Each number is 128 + 24 x the weight over its row's rms, rounded and kept within 0 to 255. Layers, rows and columns count from 0. Numbers have three digits each. The size before them is the row's rms in percent of the matrix's.

# layer 5 MLP down (transposed), 640x224, rms 0.0443, rows 152-273, columns 0-55
092:132095176114156092136104132167139162169124101126077108167130107111160148121152124137160126164147156132131128116132130084134096161129106144154156069154160133084116145167
095:123108112119153112089138143098097114111119112068119121117113105108133144175126112175116139101136159120147104130125144111135140123131151138165136113124120119165119071135
094:116120106150105160132130091093177162116132126148142104134141161172107115159117130131084103137104163165084154133133124140139178101145143110139124138127074105128131173144
111:150162118170134128144119069102138134115126148126122117165125145104120119109141171128117120122136132158116095109148123118176165103139164158129157133154167129142132162112
090:096172162103160093115137134120151113126131103105106179156115154130167157136128148089160111126119114139154145151137130123141117149162122069149142115165129132091102146103
106:166088157132148143101141137128112094110153114164140085140156143156143109145142132194119139127107150130109125150105148117135169152119147160089090140069115154134179138082
087:141106144084127125114129142136147098121130121140094126125161175144142078121130166129102138111168108112102154104118116099111146123162105130131127108135166158100127109109
109:197145113157132162131164142142090170149155119137071181110101146098146126122106149129116118152172121124164116131137120134142121136162129088101132142120118129165130075118
101:136124134125133139120182105149166148120173109132136164077151145088117109176109123151127105130130057128154111138118128147111161119127130124108128118115130116103152070103
089:138155100135142144159086088118139114108128126115121093132105173100071124137113101117158130148128151122095130123137150143116120121103126161113105142113119132105142095123
103:095106117134111101142114132150151084124144165122131116155104085147147153102108130147102147115153142097108148104149143096158159096098113139145130117142107149095143109111
100:091107131123140137160131135146119136159154095110120094091131117177138155115148156136114078106083077115116126115130152159128142114135143119148107095132163109137131118094
096:153154189136156160120146185143090121108138076147080099155146148141133123108130138149124095124164124128144111112159101104106148098131154132141127115153176114140095141123
105:132102138105096109109115093146116123194114096170150132136090135166120136101143112109153148130117147131107132125111130121126156149134144154111121103159160149133123124089
101:088103139158149138143091151115131108116172125105158158171139092139134163137102179089115123127177149110138116108100128114101155136134157132109132115124155164159130140078
103:178131148129136139136104141133142120130172121118157143061108119137118091114125133179137111131111116137097140134113142170155133127163120090150144160141180129078098115082
096:103119148135081129121127130151150094108127122171162155140082136122139165147135112127142128080119090136152130141116148141111104146147132127160161094116132102115152093149
094:189117163180117128083119089145123137133131116142155137150158062166088103144129155138120131087130080157164111117139166135134122081109150151090144100111144111163108110112
110:145138097149113146115104102084098129156124117162109131112138102097139103113115158152095144109094125123137135106127123144171146159149097086133097115093092162140117198124
094:122153109121140140116141122102147123129128113146172172117114162082090104133170096098111163158150076130139125106141094164165137122124117129149152152112091064150136127178
099:156104125132160186147125123099145124168090141111133106163177126120149140113110110141165115073145106114115141156136133164076099137136152134151146128163179120148113119116
094:118140137129098124118119125117135142118079104128135146157156113099106162118117149135089177132152125127090133140141133123137155164134112122122155101136131154142116133124
083:128107115103113096126086117137117131145111153128111135145141203134114102129101110101125104118114122116134148114131128130093174158139112120104138103149120184167133147145
096:159111157108118195140118113155105118098139124138150123145098137156162111111127148131114130103121162148144130119125137129123117105173152094115162101125095099115068154104
106:168138132135130114099157112116156128145123114124138100153126104142142085126132122132121140178110169102106129115136146123135149137117137100098131127122166106126124136130
107:125117133093162128096108109104104135142097111091149142140155115137158087138126107126128117165119140107137054126149118115115148118098116081124129128120143145173148119141
098:144132157114139151103088135093131118110163108136099109122138135127113160173156120094162134119141150137073111106163096103132149116086169104106145109107115078165111169139
101:111120074145117112162127131159109106123154151135140101165148146165116131136116113162112135140129148105131138203128140140104111118103139131108111154105145124122134130130
105:134133147145158129134118092162133163133150171124108111069097154120128126094100214154124187110108101133107124115119160115086136094111125162149089154128126076105107150130
098:101100141079138116132162114151139159152147150180125145126101107147114105120129153124146160145142129130132128123136089155136153111092101173158105159128167136135125133126
091:134132140085172157124129129144131109117105184126155140087133156112104094175128126171088104092159156108155131132130116147129093113162155095118117148133121152135084124127
112:115101099090147133140124145107127113135105134096090138161117110102108102147124080135147176170169147131148185130156114086138156135122143163090139133124135108139113146106
097:124132103144148121146110130131117123135127101114158100112161083133141123163118085156137122174146143124136107116107127140102155092125176127133116111098114151093149119108
105:153167121134140173080140091141094116137112100115118138078130147133088108163159115158144141097141170157134110093164126129106136124144147143168152126139144104087128098149
096:105120145114128118106123134162155113146105110116121160160114156164118109140164139092113119122175147116169135159139172105117110155134126098086150102122134146138124137110
093:099186121124095158080151116110107140119144139116139111137100184139147130134132169131105154107139145152137133121141163158144127120122150141148153128118148097118139141161
104:091087146136135140131167115145183136096113131144156117130103184096168114119101086113179136142131129145123137123183115097112132133133118118111127122107110116126149123117
095:136149090152128118106168080141107153109164135150125084162133140156112110139116077117166123147114151108129099136127135141115110146116093100114126135095098069119156123141
090:158135091144070117118117131124083145109148127131141112089104105113179100147078147139106138182120129117127129151105164111163157113076158171122101121140157149145127103145
095:096160105088101133131180137136173139110077093075152149118151112081124115176101111101120103140155172129129094140146113073125135159156096123147166148153142153097124169126
100:142089171119112150149145125096115109138130142096124141151127105167137151104201149140104135103122137169136121121127123113074157131134140159174126082123131136154114093109
105:123111105141124143114159198124126148127164114142100117142110134144099112159118116125103128110119164114154114177112203095143121163107152085130117162177129136136115111106
094:117135128120139102134119146168102137155130104126186134129151139100129140095101085094081090121119109128134139106122081183110125089147131122132128120115161124119068150120
096:150117158149131120122166126099142127104143141161117114129169115083156142162121102165132126151183121068145178141121092115157108113129097132129133117115136109143176098132
092:122131139184139117099131111145125096103120161133157183135112125163120153138098070113149122123089110125155123123090106107121119144143140134126156135147129145154097116157
109:112117097131108090160178159151134116108085156148127091100098116155102146126121109103117115165107164149140126164198162110113152129108113160138093126137124115122100139142
098:137094146133157135132103112104110156106106106131148126086134138124107106100127146150152133081149123156136159134137140125143132151088149089130129168154114085142080144108
102:047114116137172138171123109105138120113137111136144108131129138126151134145160147167109180161085156102128177089140135118175122121141093153091132096116134105101171130134
105:086098108127109146142107121089140119128127114141124089113143155146084115157178143136160157098141118128151124160096147175098155149164101161093135146131147103130151143124
104:144170132146158084146099061149189109136168114152163106155133102091146128136135121122153118140102109136149102120143163131125172090149138126139096129115140161159117146109
087:129127156140108116124107099132054158157131102090117129133094183111143145120119108169127131164143183095104116128095156162162131099120131163106160132073102123134098126184
090:103150135109117104112151112099085142136126109106154124114156132171147100133136133107129140143139111116139121120099093122154119130104117169135157148093149097110163136154
092:111147123100152121160168100092131115133079135157146129099121149118140139116118124106094118176107093146108132129131124100132124130129102131161141124138079098132139142151
097:119112162082111144151101143089164145167129160124136118157129101154125131153123132107183147123137066122125142155157150169164118126124117135147087146077094139090161169111
105:117144103091093078109106132116139155139135126147096095121114123143116142137107095121136137115147141129150168145102100116128077112177105109110081139125092140144147206112
098:156110169150138101085158108121112108122121136106106212055082145117122109136093106153125099133096149082160118162147153144118133113125127104134131148140099131109124121083
101:140137156161089142089146152150107126091154110059124132166126156120118115149122125160180144079143123122154077127135155162090132155122116120160096145133108112163131124142
093:138130127106146147112120086129168135138152119090143153095122119116090120122160137098127081136112136124168147122160166138117130112095121131110142111104131131096106145122
106:112091088123132104198115089125150155153138076129121139154130107116164166124134115122118118154140122119127125150135119104107182149150155138130133105141111180107132138164
097:156137136110092163128100109157106137128127132116164134095131117136124082124121160091112137100138134136094139143140127137099126104103123073133113106125129103163144169064
096:155111143103148106139045183105110114144148116122152129128152108133088085091126141137120146165177093146112134127132092142149111106129129153070155124152111112138121135142
094:122104132149090120111146105169134130175144157131093102115107109120124179162102100123106121147063147075112085150128126090154171142139120153145163133097128089149157114119
101:156163142130116068075155091118078100137178150151110134127133128128172112119135138125143169140135150150142117112115124133131166106102176154133127121098103155166084109078
102:124166102149147122143169161102116111139154109159142122144177137141120082164131161136127156149140158137103106081131117093131144161144129121118133102103122158147150146160
093:110121055145090131110153145134146141178156092150097124154159113130163115128106136125164130158131126124097105087109108139126093121112159116112187087145087125135095186156
091:129110159122115161139151141105143091122149095099121101105119155115135088146166195152156142137136165110125141117119065152109116092130122125139075158121141097135139126143
112:127094134151139142151099119141132136147083156138095112110123125104113092117111130096094114110159153139109089167113137116133111099133101145137109150192130153094117114129
085:123128158120138100130105118155168089138157125150125130118125116115129163149108125141114138110106101127125142101099102103167159127125108137109149108129140159133156110116
099:164127113140122120122110082109119139148117154129176093111169109101119143167139152117155120137105119119118140102088126151125138116120102122114117113163132127126146141136
105:145125128113140102129128159129127110137146129156147124087107117133087129111101120111119159122145158141140123103128132162123092134141111152111135124117119119105138120161
093:147143132081130127151137164115099143086150165127151121164128150136070161118148146090157112112151126117119124133133113126099108102141110140125111150172100079097109117138
106:142136105147118123112121112135143166137197130148064101097099128142116125129131131170084147167123148162099132123147124137112118135148171104164157127138132100116132155131
115:092111118120143106120107100133096155138130107160131090104154152161102113177127121111125124104173119138130127097104123182143138136100097149163176124140136104117161119122
100:187127187119134091131120169141117139137143137175106108167139153096118135051098135141148060126124126140134111158102130126140114115143164125117160125118123105131107139118
104:087137104117092148092148153111116118128119114153153132092114083130104136116119154143120117106166124166117123110144139100124176127135167183085133119106111114135146165119
107:122133138141158151128102146111114148114155094122101115105148098114127155156137128141140129094116136130136107128123138113119138114142090075130156136186118161133073157119
098:112158128143105114152160124081165124130111152139104148117130100129148095121132104083130072133137107082146124120125082161118120117124139104127112169111099097077128099133
089:105102179113147133117120100132143109132119131153114121074112121154129176155099128131113094133118134143101097102136085137104094137168140105140117135133121086152116108131
106:091141112104132122147137120135138119122118108110144085146147132053169167129130145153154119110130160108117156144076136149111136114113101140129151151142115124142119163139
102:156090133131144137151107141116151121143131120138147099141115130083173128091131165121107114142109071131147147125133161184155127101145139101151112145099154160099103124093
101:135121136133123167137130099122084157116157090110106106117095170094180117120117119139100100114192135134125147149124111114140133151145159116128154103164099126103123134122
087:117125108097134135136106133132158145082102148145131121121096125117088144125131139118166225100149113142170144135093116130113099114133163143175161104130144169140134169106
097:150134126152151201150087146128118090148073150081097157143111124067119164130127101137131152136117085133135146163136113145114102130144126119145176074119117144103121133134
087:152109092091131107158099130155118120153132141112102191155135160120129133179101120104118107137103145113098121144125156140125087196133102175123118151175150150087153134122
096:115149118141132129116098076161137121150144141102109129105112118121082100110088131139109128151145070145161179111150113144127140137158119143134140117159097121117168136133
108:138150121129121174156146105127169143141117092116141138102080161113159099121107146144133123140106061106139156100162088113121084112127125103150147145129175172126148114139
106:102104144139135128095089134151149149160126115135131160092109117150107144157091133174113169188059141149119092150150137153150131136110199128123116172122118118128114146097
090:112133154074113107130148117127130134105132098138159112120164150096117165131134133138138098136122161125127164095114122112136112109162096157084160111113134151160139141127
089:129141113136123155094128131129118142139131140145078095143105145122121149094133147100116140145142146090099124105104111156135148075124141120107103149150110119112119133131
092:144153152128101110068164095063146097175139107174117100127108153084095106105087154129135124127119146179120130129196154100155134113115157111111138142110110119136163134134
111:105107111108154142104113108156146105148167075120098080114112130125188152167118132160118163158095108079152135142129137142136113121144126138114121127123124124125093113153
095:075072093126137122131120126067161111132056068144110086111159111131189078136137117107142130130133164101110132178126149139155149129136158134143102127093094130149085129147
095:170110083104133148112105142097140155162114110127141175101137123160111145146160139090150148153127112141137139086151111155096102092107090155112146109145131141139096143108
093:113118118114117198128181124097105112101143121135109110112128131143166166162168098109111134123094130130147121117113134101084145133152127108149130136121117127128102150135
095:150113103126090090135127126141143164134137109141086160171097108116136143120106123122141130139092167089157113151119145135105165146088161160143107090084095132120111093103
101:137166110121142127105083130152128147156104177137134202135141152102132100124147151106106148128121164162134190113104144109134115101118101163142164162119120116148122099162
094:102167105122120146143140107127157117118088173162152112146109130156133082159100137138183133102113163133126175127160108144147107139096085144155151115103155162148104102145
097:146095091139122169138144175141115121143113139103122177157112143097099123122096106086141113107131091125093119128168160148115095137125124144117113125129159080129133150102
115:159116118144108104131140166149140114120127157134128090091134141092154112157142167150115150151160130158140132085133143144126116086138109166131092142137099134121104139115
096:142159121161134157161147123119113120101145136129101137131095072141174154090121136109173138138097126121135109137119144110138101129118127130163121132128087094132159092143
095:144127110135166155110116154104149142103161136162122145173152091125087137141114131127142130121126139142115106129108200165142171128153117114132102124131142143114151137139
097:137149133149133098097178158108174140155110111105088083075140143132131157127068140130107084117094148095163104160104189136121156120110075126149189134125134141135144098106
099:135127103145151141156132115159137087109081103171131106099126141157165123139120146128135104141129134113158092091121154138151107121152188101094126150132151172148099122125
098:120131144124106138121115158120124108123064149113158137120136169114071187132123117096190122105096078115110103132105106168103073101129121139148109159178143138142127168137
096:133122111125109165188108063152150145105115115131118100142124114099146156148140189125159147120125085085118127118124115134140111139097112140136139123103096128077179096102
104:154112142153169154124180152122059177148136122153119104109136153069125126110135169123154124118115107140097111135180130152113141120173151160148136135100100139118094158098
112:136149123147121132120125096082144142152149170110089147100154128126151146095128162138129135106123137142109122145146110109100140119176105115151155096135144122146128095148
109:135174164121122168162171102116139099099136148141165155153114104124086122108136132114106118110134131125131135132080140122110152117120115138112149087108129142110139104139
091:135120124134136134099098125076154136144132107139128163115137112120117145112113139100103134102153101130171110132135126167158109131113164157102137135121107124122093121155
103:148158138121127124132160125123145133137136173112145156148112174157044120104145095154099143111119111129114116140107151118155117117100114145136134138162185128137155165108
101:183146108151101163157170121096135163109161147174154097126197101139137141145142128095128110146148099172134132108095145142126094128097186157089170098144128092158118130129
100:124121082089121135107190107146152098091134150187125136145138102147084103087137115139111136159134146117128104157140151089099111122140173163112154080111111126115115089112
091:114135112106124095148086137130125151119124094103160138127139109126141145152153140129067113104118191085137132166148148125141120079132116112139150160126119156163084136160
106:109110139109130108117138131114086122110107121140122110076093124131096096077147087131110131130078126124110166174120169159137105158153143187081146115127161109109153160165
105:124146140078130106073132135131144125151155132112105123162174170095097137091116154136113158138112143141113112178125126098119102099121087113123132107139133132141155139141
095:089180118127139126112149169099109170099148130127093139186101093087103103118160181136135160176166160110132138123126166095083110091134100154101093121121136141116140118116
115:117117142081119107111112123108135111113115148154151112143120099110155101124130168107127161102165142159130120127133150082114112117131069145162141137091135110181148130187
099:099097169140138079113151137131134113105147109167097105162124095191128136138145114174111151149132134166145145113105117098146140114154117131105093100114179103155128127108
097:157173132123109113136157115127092128130155153144101134127119079135154135129162092137138126112145086152115145099107145093150127145145138096154139105140122142106145105140
109:143163145140154114126110141132215123078111157100138113122089107142129109124118142121123129120169155153066102116131157174130136130156097062118125125139076163130125166112
102:121176150082131156132127137135199147150082123108072138140110094160107114128121129147109124140127103127097103174104141112106103135156117114129145111120158121119130166126
102:139140089162158132117100170091133149139168184085101149121127074069111136138102114159105093152119162142137119145173103126153124137107112128158088152145153143133127145116
# layer 5 MLP up, 640x224, rms 0.0445, rows 153-274, columns 0-55
102:102128136139103157100111145122153163082129120134118126121137155102086151107080124137115127103145108141108139119170126129144110130103170113150080147122098133110156155114
095:117114156112129121106109107125114149151132140107113130142110133145160099146095139087182136130140109151083135139094135088098120101115119059140081121146194149143088128149
106:133184105134133125106144124103103138141150115111127135161061139163141156119142126102148166102118123139156079101128163110118119130125103140114131132094129111122112137108
095:146117138101095177080139163136070131090109154130117110103117172141127081130174138132144124123139116151128110141164166106120104114122138146093150163160116156123105130144
098:137122123061115104128106135119154114153102181146153163072117153148114114059098103089132111126119125109178095092125130091104168168158110152119118102190092139143101147149
095:114097135140128143119137089140098160147141144118125133123098169114141168117109079154125097162108112109132148155121114156131126130154144120151087127106069112138064125125
105:131124107138087128098153128093127130122114135107147122124097133137143114147095182115091149122121123131108101101155131128108126114192106094093130160130125124129109168116
100:093115125122106118132090115107132132142120112083162123153151146093165157127104099114135138152110193118095122084157136131137148131183156124100106138108106136141134142135
090:133151111139097129143162114133154142141126135117118138153120136129154115112133133109143113178172113152172121154133089124129092112178147108131114134158150088218151131160
108:127105156122127134086123110175121158153139151129139114147149156101118177144091095102120171086138126081097135116103110117122139132169126169118146151133154116123138142116
098:145174157129152147135147131119133151090165127142125132154100145120104125113145142145126149157163110137089124111146125100128103136144098117129126147168087182129155142166
094:119120131157156172133095100140111155146132158154108133067144168093158176147121077126159129133116126128096128144103099104140101175127107148109106100095094141123135163085
100:062150134125120154068126103079116150155112099100092114107116088124143094108155129144111149142101134109119111117161136154168106143097104126184125107136121142134127146140
104:116151119152050098132127145154100102147101096162106129103123127161117104156135134146122132140105084138113127127123107115153136128122139141123134119085103131119154073128
097:123120123167081124125150131138132111163108134145125138163125112143103116159174117155112096125114156157125156113179160128102169132170151109190135117073109091160150100196
096:142148091097133111108161086071106168122176112118121143148081130106131134113147168115107163134111156110129113152119136064110149145135104124112119126116125129157143171122
095:163126100117107122176104144146124137160137156139156137147119154147128106133077141156139106152107148122102157167156080137114116110153152111155100126127150127136094154199
111:099158142131091157148102097129090143112104168172158127126135110096085127084129093134169142140107126126110111146157150075149115133134129137113148145123132076130136106150
098:126114183119130117122129172166103126157106129115168083109118145145186136117109103118155128129132132143165108087136168106108144116127143119116147096123170137102111144037
103:141152108169108112151113112157119126140160126134088133114075115127141078135094103131122173129136135169130131108141102099147137125139141138140144125128131156125149122145
086:142117096097164141141111148119145130128131143117126141089089130113146102112125090157131071140136116145164148137136140140105169106150117138095134085125139121149123129121
084:140125186115130084121123179114103170137126152072110102163115148158131132187129128126139171163078097138110111164084133109126103138144119103137137109107131074131115122123
100:117151125103141153127133145162119117148105130123145153119152114145139115126099115129153146151135077119104102106139145176147155064167119110146131111137142194125134142108
103:094098131107087071138159112120145114124125143104143117100145139133145115164132140091162126126150101115103162124131093133137143112129151103119116120129124116128069119124
102:055116145093115150141135122132140155138138105123131092145097084111095125169122145089121111148149132103135105157119133133144130109167119122149101145144115127117113103155
102:098165085133106188114128163144131136138133127151120130127117103140129122134086147138121118131127111167145112152085110127118146117139115090116091137176097170152099099087
099:105145125133124105147148124126146115143133135104122134127134148106078098119110109119114117111124177138121124119141144112123117140170118129107131103142122127198149159094
102:109131103102136134147135176112144118173147160090162097123107164157198142163122079084178139138127148112145149106182086150130119145145117090106117076092150162143107125121
099:153116137151086098120120108127122152132129085145121117114127144097137147151094128144102130132136153095135104134100202148129128084154118117116142071095119113103150089084
090:099093094105135098047141151140139168117214122125134112165109134144135132117166105111140150151085148148148102140117126119130152139160090118135121136138156135112159110110
109:083064116113106148080146125154147105080088142104115127145109115146158120155156115157105140129097063138102159111144130156114144091132154097118113109137071118115127114135
100:082134127162106140135168113131130150105131105103172121128072130130126160150093129133126147078122145108091123097181128127138154115146113111087145145137129124173108093155
102:079114113127109105148115159130100106123152146146097142147103092116150125118147194160136132112133111143136169155132145130138141091140091121151169139140139148097136116127
092:145130084142083142116144128182119162139147130115136167126122152120115128153093130141159159111122122125121123157044146135156125110160158108125136154166149099121158111115
100:133133138152146139084128115160055140165133135155130113134171131167111101121136116147086141160156110134134145152114132130149135120145156134134130125152096135134101123125
103:164164106102123090130103087100150128162128135081140138144117150143143107091145099130105111151128137100146131120123125103128104121160120161147155126160144127144112139153
096:149091126160124137074108125128084128127105124108122100156157125100152177140121128153085124147139108085134153102168144137116114102132124136143106139152144123138125105158
096:115092139119162136111144085094142117119110110119100091144140101117126133091122120119153088097151105138149124124118070152152094150097133088112153141178151151126111123158
094:167167119144113145147126120138095111118115139121157169172105146139139119083139144133112153165119119115117166136110128111150152113132145147082103130129145105100127099079
102:122097135101125106099154094108146105175152133146148138127102102142162133144135094096112163193153136125152089156156108116120123143126102093123158113091084100137170135111
103:131154143124103108126095183137104114155141146130112127151147129156100131095176166069103160169094076141145137097141143111151127146149098138131149163126140120127133120166
098:111125134123123113113098119147122118113118153072127100132166122164107115111200121139120116068161154135126166153140136087100141133157157106122134092127191104118103164118
100:119128111097106159114100102127135155141110138134129083169101128153127149145123124115139154076086116145143140106148156107155129131117145161120108172100147121104117142134
089:096161132123159164139103086148153137117136093092145130114142146120103113095100094178104161127109124066078143157117130123165125122164100100122136098163143147094139145115
109:163121108125143119192106123117138136113118123133098139072144124089132157132177116081139126146104133115157135155128087160130108130158094119103144093092139138145183124134
095:124149123141099139126118149164107125162096127114102163186121135108122151135152120116105103120115092133088064138146173072123156148123095119135087101116151163146140117168
095:121149095140151144127111094076137115149126143092099130153137112139157123119147102109094094103166105158147062145120073108121129113128159103189173102161154159168148178141
110:132131109175117109124080170134140122148148078120156163126118117150178136097100136128136092086130164167120126110146110108145138067117129105147137097131111126140092159099
104:147164161056171137149107112150114109102096131109136133100152146138124132104148123135139123116136131099145132047163122141131135102178146131151135135139069096110113113093
093:137141123134169114131137103162122139114112135110116131121133180119147139157124108096169096104157082131144145109117157137100105148141146117141109122142162129147110137138
094:147126065166141098109122134150121146123105145134091166115164119124152125141103099148151132128157128122099121118171112124147085118199163100098167128121169142143073129097
093:137139138095108111103114157089141134169151160127098148108170134120141117185109072146126110143153133078128103117113158120135115088120138153146051187123124128123133170102
097:086163136093124119167146113133113155130126127133142130109046099109147089138185137116122102158101100119116159123116110092110095087106141089139113136128150134154130144102
105:121125150159179134119142124130086119117130155104143129139100109117153153140131132120123092117147110135146111086116160104107140139075103095130115142115139148141149075108
107:111153080108113134092103144094153139128153111100131106154132138130139152139134142121112123143111121139133165115115124103156148095134143119086126116162158121109163141097
096:106185090071142108119140124110153117184126122123162123131076124107128118138128090128134132134118142108103130120143135139151124100165117117095127126139155077126072133108
097:137064112122109151138105163128118094148122132141134119141121127102122116099107150095113128146117094095119086146117164146136106118140123091160111101136108114167146152135
103:163184098121146142128137126118174127135172118095114148134104127155142125168140110151108118109086132124138079113201104167151156119095123158128180117134146133153102159124
095:108139126140137131143134127148094152135077169144141101125069130153122104119128116151109113146080096119146138087118140159178088090131089147120186173103145133081162116127
101:113147119143085103099130138157105084143104145118104115142153138140134118144145112109090110126143117115106119143099156145148143126158135116138153150145140170142108117113
103:181137112171108155126157135088091136145140115121116108148123090141154115100159141116165128113154129204126120108132161133171130111137106126140165142122173153133118123117
099:093146130110171149141105127132089136124112109123121118114138149092126115118157106125129121107132123119094098138126099160138152121129125127089106087114157159107128138154
102:114133162142091146148163134109092145121124173103119103130055137136121127092122098178125136111141156144132097143096146102110135144148144157111127111083124124171139143084
092:155146126119130155114129124154073143164104171132129121084138154129132120119128105117164134124088123107144096133116145058165179140104111129125121142120176149082136130109
098:097091133110093130144110106138127188167139144119082103161160136149106155110091125119109114169142186157106170144087159112133146128132098154131142153121113153089118107120
110:107127117141086125125160146115128137127186118136115139122122114162138123119128129108148128126135144142079104083130152144146118098151160114140120127109091137140119117119
088:160112132105156175112141140113113179142122125128111124166140151135145118134098121129145186102117166120125104143140166162117131148136176126092097108107158102128118126133
091:127121117100143144132154104125158113110128096100159106103100133105135120154116138138119137134106159124131121118147173109132124115116100127156109104130155148114106117156
103:094122125155120149126128110109097170130114157090112129162108143155176169093136129102111156100106114119136117114197136125126132140147127076144137168123159098129162119126
097:138114146151134112124128146159135160160115133109117176151121099080143090159100117158150143129128139089126113127125151064142102126119141138129150122153164135156137135099
094:085082137108125129137087140156152133128124150114138152163108148113097136155118120090162138109127110102132133148109133151165114160133113154105148093151128091132085121079
111:144112117078103204128102121087134084143146117116096136138111156156186100131186131103119110113117101107103168132158154138128070126147130106106100139116140134103147142152
100:093130099142123143134092107151106100133114098131068135125117155149138165136131091149135124145097112128157134086114125106114146131132097160111137135115087146095133185128
106:109111097103133161134127082123126107126130107146105170151191112110123144123167135111122134120121100177108113105120112132118117114116135105121113144138111120121140125114
103:130130141112124112133116107111141116144091144144129129147118061122097125130094102105130118158126102137161136097139130126129127150152113123068145121116127166161151143132
100:095128120114115161099162110185102147155145116102134150146116138122119154157159121125129103133150144170093111139134117167145093180113150104124140110128152089129097163118
089:123097138158108115144141115114088140127143126121119132151094136112141110134134106101128107155110139142199139140153147102164111138113149111119173145090111108154124109105
101:100155112088132168097146119102108133145097101129131146155123061145149149127135120077166150125133086184159089096125156135159078151119133098135157120138120093138131114131
106:136149136132139136141131113148140111118079147143170142136157130151139092140124126147138117119102135091122125144155109117137148126140090146093143120119122092162150132119
106:079135123122127126103093133117109105139121123097163119128084099153129115114129112188140150122146147145093127093134107173131158099128133158142128124167112153168169098118
092:134125158113153148150120125132124128166198053117127103137160100124165136118121095148099117124148101164150142159121158126182122104181171153154111118147088100133117115154
102:114153140100154121157110090166146132134105095120129130095145164125156133138095130145170117122098107139157145137122122127119113172117099101088125139119132129162112108136
089:095156122120126136121156132152136110167125114094125126071114119148150146116133157172105113149131153110126115135132126096135125106177131156122138138124110153120171106122
098:114130135133140154102112127142174119111139118145109110123133131123141158141131148137144158103108141108114132153109130117127116122142149130134106144121153118189152102171
112:103136120138079107131102099119144156132124134153109130114129123127113129188118134100142127118117139121139103126134134105149100096131114158095159168133110141099185139106
096:093106113104106137123128098077153174142145159110108119148122152162144164153148126091112115153104101162155113146129128107143103143145155117115100084096118183109099110171
091:125087087166135179108145112111130100114136121106084108101105158113152112144127106110158121139136122126135125125147108129133164160137152143121108096134163142089110123128
090:133144158149145124111079187130123125140137152070166120146110140110117091140091111119153148121117104116152086166098149102132099128113154171160155125148111101119139096134
096:104188113126139105133147133138113104114096148130131158139125079114142108129171143075113101120115134140137131115100104133126116120108122107131163137138139167132102128132
111:148106139109094124158114142158110135103106127104148164131083140160114143093116165096147113152159122124183098107150125109099149081154109133107156091119114160107123128125
100:099146146142082106137155113179154155091161167090151160124105146114115172150119127144139146135129119167110129097166110131140143101138097151122127103101154090136068097122
098:098081180124156151147134166132127126061105118124181108078116149139123112148160140127116109136120160141171115096153132107122119105123130141134135140138140102141147097087
096:111121118178156114134112114122108136156140179125159152105142122139101183139134136113130151135079116130159171128166066135151091149130104137113108094155180106138118109175
090:137132149088131180130151096099163156140092105126155123092146153111137120118132158128120151103149107138136139151142097106157095102169146111157112128175142158144127121153
102:124116119117156134153106132143083122127127085115102126135135142149115100133142095129114138118094121127124124135170141118189129141169172135127193136141150141117153138118
093:131184148153096111159156148138118120131111126166160119136153103177112144113148137125101131123062140137169108150146109130146165120128116135097123160126094134119129140077
104:134120109140142101132149147099138166145151141140135140108123188144194132162120130135136129164092154142149112143153119150124145106149124126168139147132086155129147141126
116:105139128141137147122138114103147133110151109116121110106115095125112127103136108145172112122097118130075140098128129139140169110146156129141149144128155151127146089138
104:091129142106149131110106114121149104156122169149128104159112151121168098146167141151093156125153126126169128118135124109110113106150073141104185153126163116116084142133
098:112127152131129084126137151132123114129134112133123092122129167153126118148132130100151138132140149088137121131144122122149174120099131137133144070132137101128097116107
100:105107106111132160127154107121138133088093156124126142114120112138111077171150153168155169101123119161129142147157161131118094141122137120091120140096138070142151133096
098:124107085141090123106123163149135146109136168125080116129096117164091120128116129129119127111118180159125101171122109105146164134146099178132134116130132137154099114128
097:130102128115119119129108091150175146127182160122150124144127099093159110131157138117121173117152165134138134092134108080124141119108105112113119092123112132120110143153
103:122110128132157135124136170111091114095140122104139143148161166161150135141087086106114117160082159173111100138138119089124083106119157092120157175144132088167084131145
097:114059103137155097134138117124128090134142145125107138142160151144119131093107140121096145139127124100110117123162137103138097158121115078145159153164124152128136130145
111:149113140179133131124131127188129130145101173136144146095074175152128158149154166179107138155146130135156090122102090110137116123136094136142139117123129088108183109133
097:123130129105142101101133115110127108139128151096131146148102105158119118143118105142143125118084122165155123128122203105156115102136103153139132115163129120107098077118
100:156119116132118138120134137089100075130120118119105104128088133172116116113119131180124196116059129154145118142134158081112110104133110137138129127149146136165158115133
102:093115110162166150112126124125094117105126083117143098152096155074139135134166150159136121099129091149123136150120117136108118157148151108141119125115167141121081097163
102:114143127124155077191129121149122163097071150105178158142145115123154105136119091159102133107152117115109133171118092158143137119164132116125125138110122144147089108084
098:171115147142116121131107094144099139192166155124134136095125186096170118151129159151145144113128092142136147119110117093143180130117120114150114126117113130121135112163
092:090129118119141149183141087125102158128152107172138125109157113153130130116123093166104158117159105124127141158135112118154148098103088126148168157148171132117145130125
102:101137145096141134142143138171131140128152089135136121126138124127107112139143121110132125128105102135120096137096138123128112114120083096078125141165140148149140184141
102:112141100120122165106135100121087115142117113091142129103127145135144136159131168137144146146145117137157139107076100149144114141142171132110104102133151117104079155109
093:119156181146108135167159122160145122192137119093100128076103097136153123136135114143124109112115110126117114089120103091102159147111180103146137135120117099152140110112
113:071126122120123163147136124144129138145126133163117164141124131166150135107162120127128124124112120146103111144129090153147126115161167105190141099135124139094125140137
095:120162100136121073135170109159129172119143112107116090094135102113126141169093113150103098125116126127149140160097142164157116109153114153168168089153140191149097106136
092:111135169152172153156160109163082161109133126124181115118112140136143093074105104066137151110120153170153122109148149114097119105147148121178130172126121089102132089155
103:103145135094119180120078107152106111150129135121071157130166157142163124077161100105107159114099092146152142118136116142097105106084124122163174150140152139138139121138
102:102136143119086103139137114052101155150176129143186150109115138142143140097140128113132152132129128134130134144132111143138139098125137141130117151153120173140135144132
101:132113113158134165147139115179090097153122107104109159136163153111157149085126131100096121114102107108158148116103123077133086115135121111151170135196125135104124124173
109:113134134070126141164118151138110159147148131132111143109123109121126133118153089195139102156134110102112144142148121159115164116175122171112142080112091133151100133127